{
  "n_layer": 15,
  "d_model": 192,
  "n_head": 6,
  "n_kv_head": 6,
  "head_dim": 32,
  "d_mlp": 384,
  "vocab_size": 8192,
  "activation": "swiglu",
  "norm": "rmsnorm",
  "norm_place": "out",
  "norm_eps": 1e-05,
  "positions": "rope",
  "rope_base": 10000.0,
  "rope_fraction": 0.5,
  "qk_norm": true,
  "attn_scale": 0.177,
  "bias": "none",
  "tie_embeddings": false,
  "parallel_block": false,
  "init": "normal",
  "init_std_qkv": 0.0421,
  "init_std_o": 0.00768,
  "init_std_up": 0.0421,
  "init_std_down": 0.00543,
  "optimizer": "muon_variant",
  "lr": 0.00575,
  "lr_mult_o": 3.0,
  "lr_head": 0.0189,
  "grad_clip": 1.0,
  "warmup_steps": 0,
  "schedule": "cos",
  "final_lr_fraction": 0.03,
  "batch_tokens": [16384, 32768],
  "seq_len": 384,
  "doc_mask": true,
  "z_loss": 1e-05,
  "train_tokens": 154000000,
  "steps": 6712,
  "dataset": "wikipedia_en"
}
Each number is 128 + 24 x the weight over the matrix's rms, rounded and kept within 0 to 255. Layers, rows and columns count from 0. Numbers have three digits each.

# layer 6 MLP gate, 384x192, rms 0.0905, rows 146-179, columns 128-191
140186124092170131123127150136152125097091098160170109149164075120145171162091168120159145088135146104140117128175157129112118153138162119145111126109143067086145166131126126113124151097136180
080096145143088131187128144132109144145122094189117106121142138128109146154125130127150142115113144098162146133108097139079145172151114111171115135129174181129157157119111140068107100132102119
154099094126167156125150144105116128142124148104139141094125119142139139130113129144120123135093106148114134153114107076130155140063103115139124099098152121115141097091116108132111094123124099
118110149143103126079143093134133132155160111101104103090104124114121143105159176123133113095170114113138127165129113115120104119126074108137134124111122142107190102141103141154109140178131166
101163124074166103109099156161090155122153108142132136135154166091124099146138164121166128129134080113124139118104118107134112154109097145104172115162151124124137181120135128076145169135115118
125104110119131131100120165111148142161136099148130116143094149125140101164092149109142154116153123089155124140086104077118116144174142130149141126121115133142184080094118131098112123121145063
131129120153170113136155142142106131130133149110151112143047155153093134117159130143161121132120131128110157166105105154163132110155122093158123151115122118126139111121086109120148128116126141
147123152177130127161149130153116109132133135100145139134173115099163089132124097148140129108134127161185131140119125129109117167140108127143112134122125134110133114100098115149151126127117136
138110151123114121131130168139121127150118147085149136129189124132099171125131128090115130151163127104159104166203176130184150091133131103165121112137117142166164126121136156167081132153125110
135144128092107138164148114093110178114159120130157104104094129112107109147139132169089092113094087127115147151084131089155124130082119136100076142125102101154137132119143141147151146118100154
106158129128095133138168211166129136082144116146102148129146109149189188129163140112138145152127130181075131161088097095119136136145096103091165140181163175149137166143086100116100158111093106
123117133124107149137125131150166096159119123137175156046149137129147137150150155125104114129096108131152114135110113128141118140057143133093157159118140118134117136117141118086117109139055146
134148168158130141132169180115114116133110143092088166138117124103140098108121164125115120115143118122072082149106129091104141138130137149114142095194127114085163149142135156100134162128161095
105144143092128115172121115123145083176112191109119179101114128108180104131140147121126144160089148120121164112137109134121109135116076135110111113131117106093143129166106130085144122146116157
110147123119097069127175102140132135157116141092119144117103138129189120132132093125167092152121146123093129117098138109154110168104162128173143122143149081154131196140104119122125132125150093
146145137155138110170142137124166135143157129162106134112136060161088108139137088144103123125130135136124097146150156112146130082136173131143152174130130092165141131137136109139074133135162147
097110118106118107164094141124154125142148211127093126136111154114155092126118121128110101074086169143126135132109114074118126116145067133126137145085124103145116144116113060151169092177133106
139106118097117125148140155150097184085137067172119176140128128136169136104114119119136123111169170134114112134161151160163199136093119116171111153141167139088144193117122101119118105160133139
159134079112087148146129127140150156092140064147111111079111113121080133156123115124158136130191159164137168125125147129113131088161161134119157129119134127147109136120137145105077122107118116
141127145139121146125163113149144171117141140158101144111093142141134124144114079143164098158151149139124138164157134168131083103136144148124112156155126118142151136109141124118111117132113134
096173096140096116165127127138122091075151104128140136075079104110151115156133083114122112144153138171153164153103069080116131142151109089150125153120131101105139108149139147109138136116105107
171161096103162081112151119102179170116114095152141127094125092132132106144129145155103126120157121121127162147122156104112120142121135133119149129100110138146093108129107127131106156125130106
120118111115104117136132118141120145166139174129141141134144194121135138102148133114130141157119129090101099132119128107142104105073171172150133156142099187093123079163114117123123116132118099
131235134151142100159149105116127147104144119082080185159144105137167137104137118109111144113108095142122117115134103118150137157132146100124156119106111130109119103107124132138133142135134182
147139148119063145168099099114160109105131141128151115121165104122162105140154098110117097154120122132156094165127097092118151148126125145111134129132114155098101126119173158068112127124094094
103116122106145143111117151090148144158137099177151130100107109116147139128162118069121076158122152143090131121121132096148147072153126137126134133123168144157132091121118152097125130128160136
134130127142126105100114087122078132161121127142119096132091157128115134117120101154147148142132109128109131158167190123156124129126132132112127158165158140150097122112119150096127128154135137
152144143124144133095160124136141091174115141143151163121139143120178126128090132149149177138136146135135138123109143115101116144142153140163125143162102107093102116140159132099142085137123082
096118091156095109119127127143122116085091068133140098126087141075147118141148170151129093168155120140146129125133108137105102105149157108163141109131117111101158114086121132155134131100085127
152114092103110130124111125116151126101131073111127147145120097125123119099153131095128108115128133160101180164173124190092097109122150105111091140152145160109157137116141154138141091130129112
148145147148115086134170142124159089138174111109169117120145104105150160105120108153165125122125131131105106156089155141120126140115128135116152119168105098141121124119112177139134145146121111
092142111106100149150117118109157100093141121086119162116114072140155086120120097155111120142124114145130166043111119139149091122137082130133119154140136096131148101118134095119147150108123137
141105141099180159130103104112128112144113146087163113158144111111136142127123087112174100114178131123143144139181132156116134122174141082164100092139133119143114171121099103154125113115115147
185148114166121095123115134144147111157143128146111114170113109154139134133152112135119128135134131124150138124145116100136110144175126155127117114187164129117150156134154117134151105106123121
# layer 6 MLP up, 384x192, rms 0.0929, rows 146-178, columns 128-191
138119124164148141128152150086094133124152134099175182131128126193148147133094142143081122149106065128114119136130143138105091150150112146110129083131078143159119098128110122109121145157114111
133120116111161147084126139122136128173135122141112091130088119109133085159102129121122105118160136130114122130144120116122133067138103169110120094132125130138114135154109135155134137110091140
121175136151098083123075144144134125073162079148145132138169152128128133112110129129115147125128133110157165127068103133083156114170143105145109148127140139118106082136130101152125133138150118
125128116130059100145147120113128114131110117116148138111120101141127118130100117130124148111092055139101140129135182108125129116114114115094086165102056089171129118108152107118121122118131078
163136135160166155087135119108114138149123147147097093102126126141154116129098106096109156160114136142188102109127099145118104112182148132112157147102110179110118130148137149159108090124172148
092130169129146133127115149134108128122111141125112147162171156091126159139103122144156113133118150156078108149185135147153131122142132121122071101110129166132065147125108120137129116117145160
132159114164130143138161143093102112147134161109119142098099120135143076114152142108099157107165143153112131162109169103136158095145124130168114162107148121127132082131127114131149138110101087
144138136128146141123114110132104127118147131123110131113117113144107167140148117078137151119144100140147166126153098124149122119111141122127089114128137103131128129158143115133134103131101152
148126129102175123155161153132103136153103142142138130149146114112158147143088128176115141123160116130138137128161136147106160131143134172128128136103122116141137113145102134126105053141136118
141139136144173063125118150123135136152111113115144138113100123119119042112132103158149092120129103098133175105144147099120117120134105092137149087122175110162139126146099161154121157124156100
152160079137122095170139199078091106109136118158125203115140090131088173211222155138132139125131147164145180164110136088146157163206096135095163145140166184160131149149108109144146193121106157
184134132140111114108130112125126144160162142112104141162104099135114095099103149129160098164131150092090123116089172126185108121170129125135127054104152121160167097122138121104127152101111129
105138142151123119138107130124109115129108137147155156209101123136115153142139137174065075141121139139191136153156121121137098191146104071141142131144126130161092124128138111095121100090111151
114087148128142155135115142112166124161137142111121150132138093145069139122145134164146122113089103163143118117162123100133133135115117124123142091113177119148143132135085169087148109146106145
128159168146093145095113130104138170154134110142135124089150106129108157159116128136080128153110142165161124140147165112137145121150130156124115136100160134112122134117110118167109107114118110
134133165137091124122166117112154134127146107146120149104110105140152104151140196074107117101117113140099155152078129131132105144094137105186133140113102134135158184139113105111128112120156134
100120133147126169135093131122151132100112133091103145151110139145154110109143151096123148160164118127106119093136142135164127095134125128165116069178078098158075139137115108159113110108088113
082115149125133129121077097127103120142156076156112162163140142113087101124137135128120097117126105131140156169089119153202088171152119133107123118127148197104140080107142134146148142107137067
175097103120154059165094177114143137143119089136104169117135076144110101120123166153133165129073122141111088143154144132172125112116132088092146137126134125136150160110127108131099122134147104
138111124132156101085096095154123140123164148174141118138144163121112164095129132135138136107141126126131158101116102144143114112183123141169144130120157129105099126115119113119090154157123133
149117138122145084102093118142094116161118106124083111123116118150140123166177099146151166159133155177127108129156171117129160156138156143148114136155112134171153069155154087152152109129107115
126092101114139147082130123119117146114103131100128156109146158118107123150121146194164118137132074152111132109100123111107111134114164121078086132105113106106144146098132110152133131131121163
112113070152144087175123096126128162137123124090139107102169105122145154118168102135117144108066132150129131135096106135115147094164100118106138109124172156199107116149110113084190100144167146
094130088148080124120154116120153125121131138132139074107173117129111097132138124097135115061111111137135144150165182092093120171110136130121104133107136138161063118134134125092073185117088153
149147115156104129172088172156151098115116072150085158144101135172131155123142097132093160127135124148172133105133103146107128163162142127111133131139092109064140107128140148142123127162134105
118092139131106098142117110112127147119143117149152105143150182122125138133125125121089105118105130160123130117151119153122105134089107106139135133111091129166141125112129085121101075138155167
106116162120108185114144160096095139119154098137088170102156140119126117159129126102139175144141135111107116126116121127106119168095104125141119134142149112108102156137115134099095108129120156
119125118127182122140115091156090118125130136151103164127132081131135163139112159126172150118153121107096148088111110096105126127111126121163157164133080125133126145155142106101109145143114134
145119111137104118108172156134108109108129142129115122155094165089119106131101161148114103175134116158153142118140116118133105109142152138125131131076145130125145159162096113165118123115107148
135124132155082106134071097124116119128107143142134121115129122106141105161150152111124090120148138093104126120108140121152147121125143140091114146178136123109145114106154109122137186090144088
148152144117170114148103098122147138135161118160117165065129144138171131154164123137115165123109157105120124100089108141111117108162127107182136136126153142130128145098118138115133142133145109
148135138151064126131129127162143141141134121095112107144162128146143130104116118123119169115127143170168148090104142151071107115130184114142152125138111094124133126116137107127099125109146131
073140124114102141169116109110103118112153132159144108090118119157125096151094120145123102164121132162131103136136135143149156116111129119103144096162101121114109145108091120163161121125144152
# layer 6 MLP down (transposed), 384x192, rms 0.059, rows 146-178, columns 128-191
099117110129149098170122126155117161071144086125132126184152127104140125151117111096148140126138120098152152123135144130134164139162127091115138099163096088084124160138138094106155110141144170
155158127123137156111150151122122127117124142153102097165149135127143153120129125115112151125121151150144118124158125131171114158130121107100153162127120129155132114098104151145145124092140136
118160150119119152166174093141099167152130140147124151137128114109130119140127128098180109137106123144144110147121142124165159065153082123120110083138148147134160107095087164142122123113111162
171129176134092104097117168117121108177125160115148103076107106090129140132105143124137119083112108124158125098122121152114116135119131136145157161120107127135163115146106115130146134132158135
109108121112113153119135120136120079094096132139117116128148085145126139130149181142130110144133132095149143130150145127129161126129143111163149102143138127070088078116131128123150187159127103
137167116129102118127175110182142158121068151130130166150196165122125158146105113147175114156104149137123169172139106126175142131155101124076104112129154122119139150131120108111174108121149169
143125111121104138121125163124112104094174147100154134125144132129162122115132143152108129162112103133153167129149118133138129160120142097097133105125150102118114133111129129115104148096146176
155116165159137133182127139129108123135166184117135130134165124104133123118181199162150122118138150139120136124157131118130130186149125102116136084113133105138129108140152143124108110102100158
118079118127147150117173135131114129085151124123108144126131108116157116151169127116106146112117108146110160114125137140142145136144102132128130133130166146161090094116099087120142116099124113
165113148120096122117127097084126136142140151177151109114131125137120070105118118162122112085157151095113117136150130159138141123116153109141144108108127166123131094166132146139123142145134126
125130107148129130134148175187108126096129082145099097108173149166158141150160152125095173161106132166170150164165083105130136124161134152096188140160164165102089180110086145126109117083126114
138124098122103157173144113109167125133129136126153166078163112103126114114165168129104126112167104143133142135102119118125123175114089148140104107123121087147091155141139110121143122162146115
168092151109158134171127135119115095130128153105154201160126115120119115108128105123126176161118141109164117156118116116097132110110129099132126149152115158163173130123057107129098138117117123
161137111133146083146120158127170137162164120082139130117136112134097114093164125145151152112130161138103129147084134136176159123127137116119126122097095136154102119133088156120123126148111096
150117134074181132118119114165142084122110114123158123148115107108117160127112121126117138115106119135103153152145152128173130146135126109114170142124134123105134143105124161134118133180142089
145132146125127109123109136138148136124109159100150134145115140127095131191131115103122141139133120127121138120084175102155120087118140159078145108097110116118122147124148124128138116136140179
096110118116130121115119168104161150106168117149126121122175110155130092120117123150175151111122150142107105142116087115159147121123121120129142114219113147137120136130130102147168107100112150
126103106129116128136182115161139189113130146174102111129136060130112135104092128108146157081107142119143106102150144117096128162117095100205162135170129118116104138130120138150167123123136150
129145139119117128097095146112138112119140164183079090119114153148167139116146141109086110125139122121142124072146117138120143131084134128107145157147134100144130107097120140168119105193096094
123177127127091107155090099116164104113133141145120151134088140139143134119094154123153167136125122133121131122148096151103114152124079116140156138155077127137159129105132146147112123126116119
106101118177129138121144143127163133089165117136123154098115154118141105114085145138115122100102121158065109132130141125130160120173064178152095127147129127113137138106130128082123105097086137
142115140131143148106130134098171138139105152124128134167127140135126182128148121115185078132127138145108145131119067098128138129140131120159137121099155149127137118122157150158133145107109134
100145131164152108142165131140167129112132077079178065178160144151091123143137131116150095120067110120124101108098110126113129091137158139161125132093123168120109132148096108099130108153108144
143094138083094142093061153154146133126104147154177094134129108116128101142106175155115089127091119127126138087125113128109139111102130144129083133159113101116140151174113122139131119106144179
158108139156107122137115130122117130108133151178088105083106152110141130135132152150122104101119132097139107099160133121108163137053111144143133141122128138110122087142151104083137113090112102
101139107077131141093130123149108115096116130116123111139144112140156105211141124110162162145086160097123099143144132134172141129101131098152089128127151130106091147159106143135126126123128127
104138156084150099137141142123148136133115110132141090115139064112109150094123126123112108100145161131128147112144100113111093119164095145136099118139126126122146124120139110129155127138144100
151149136147093104153138119077127129131121096142123121123119119127133080069176132102118068129134140106156127122078148170107138147106111157158109137146147078101128095210124143161136118115109095
124166155069102111168162115115153103132132110129144113144115156126143090092127121146145115147061096133080123150168133062123196129146161088112126131104154119142106093155127118087157134135120141
136144131138127157118150114144132129125110152161108172144113146104122174124113081149131144151134134139123166134129186137124154128107114153116135151146136124117114121138057075122160122124067112
163134158095152102101095171163203132143163062135135159099084148123184170105120172132110187143123125120129180154078124137129116147125118131130170128138140118125145128166147154117116125149129113
142135139092097103140109099100128115124106179169119153125118125110121109138140147116093081150169126137115115098128169144133112129138151191152113119129175114155145124159142144109150092161113119
148164124106112112120152157144112086088138132189169150125145108136153157113132152112125116136133154118094138120088098090136145106155140170132096154130074087118121120120119136100165138153105104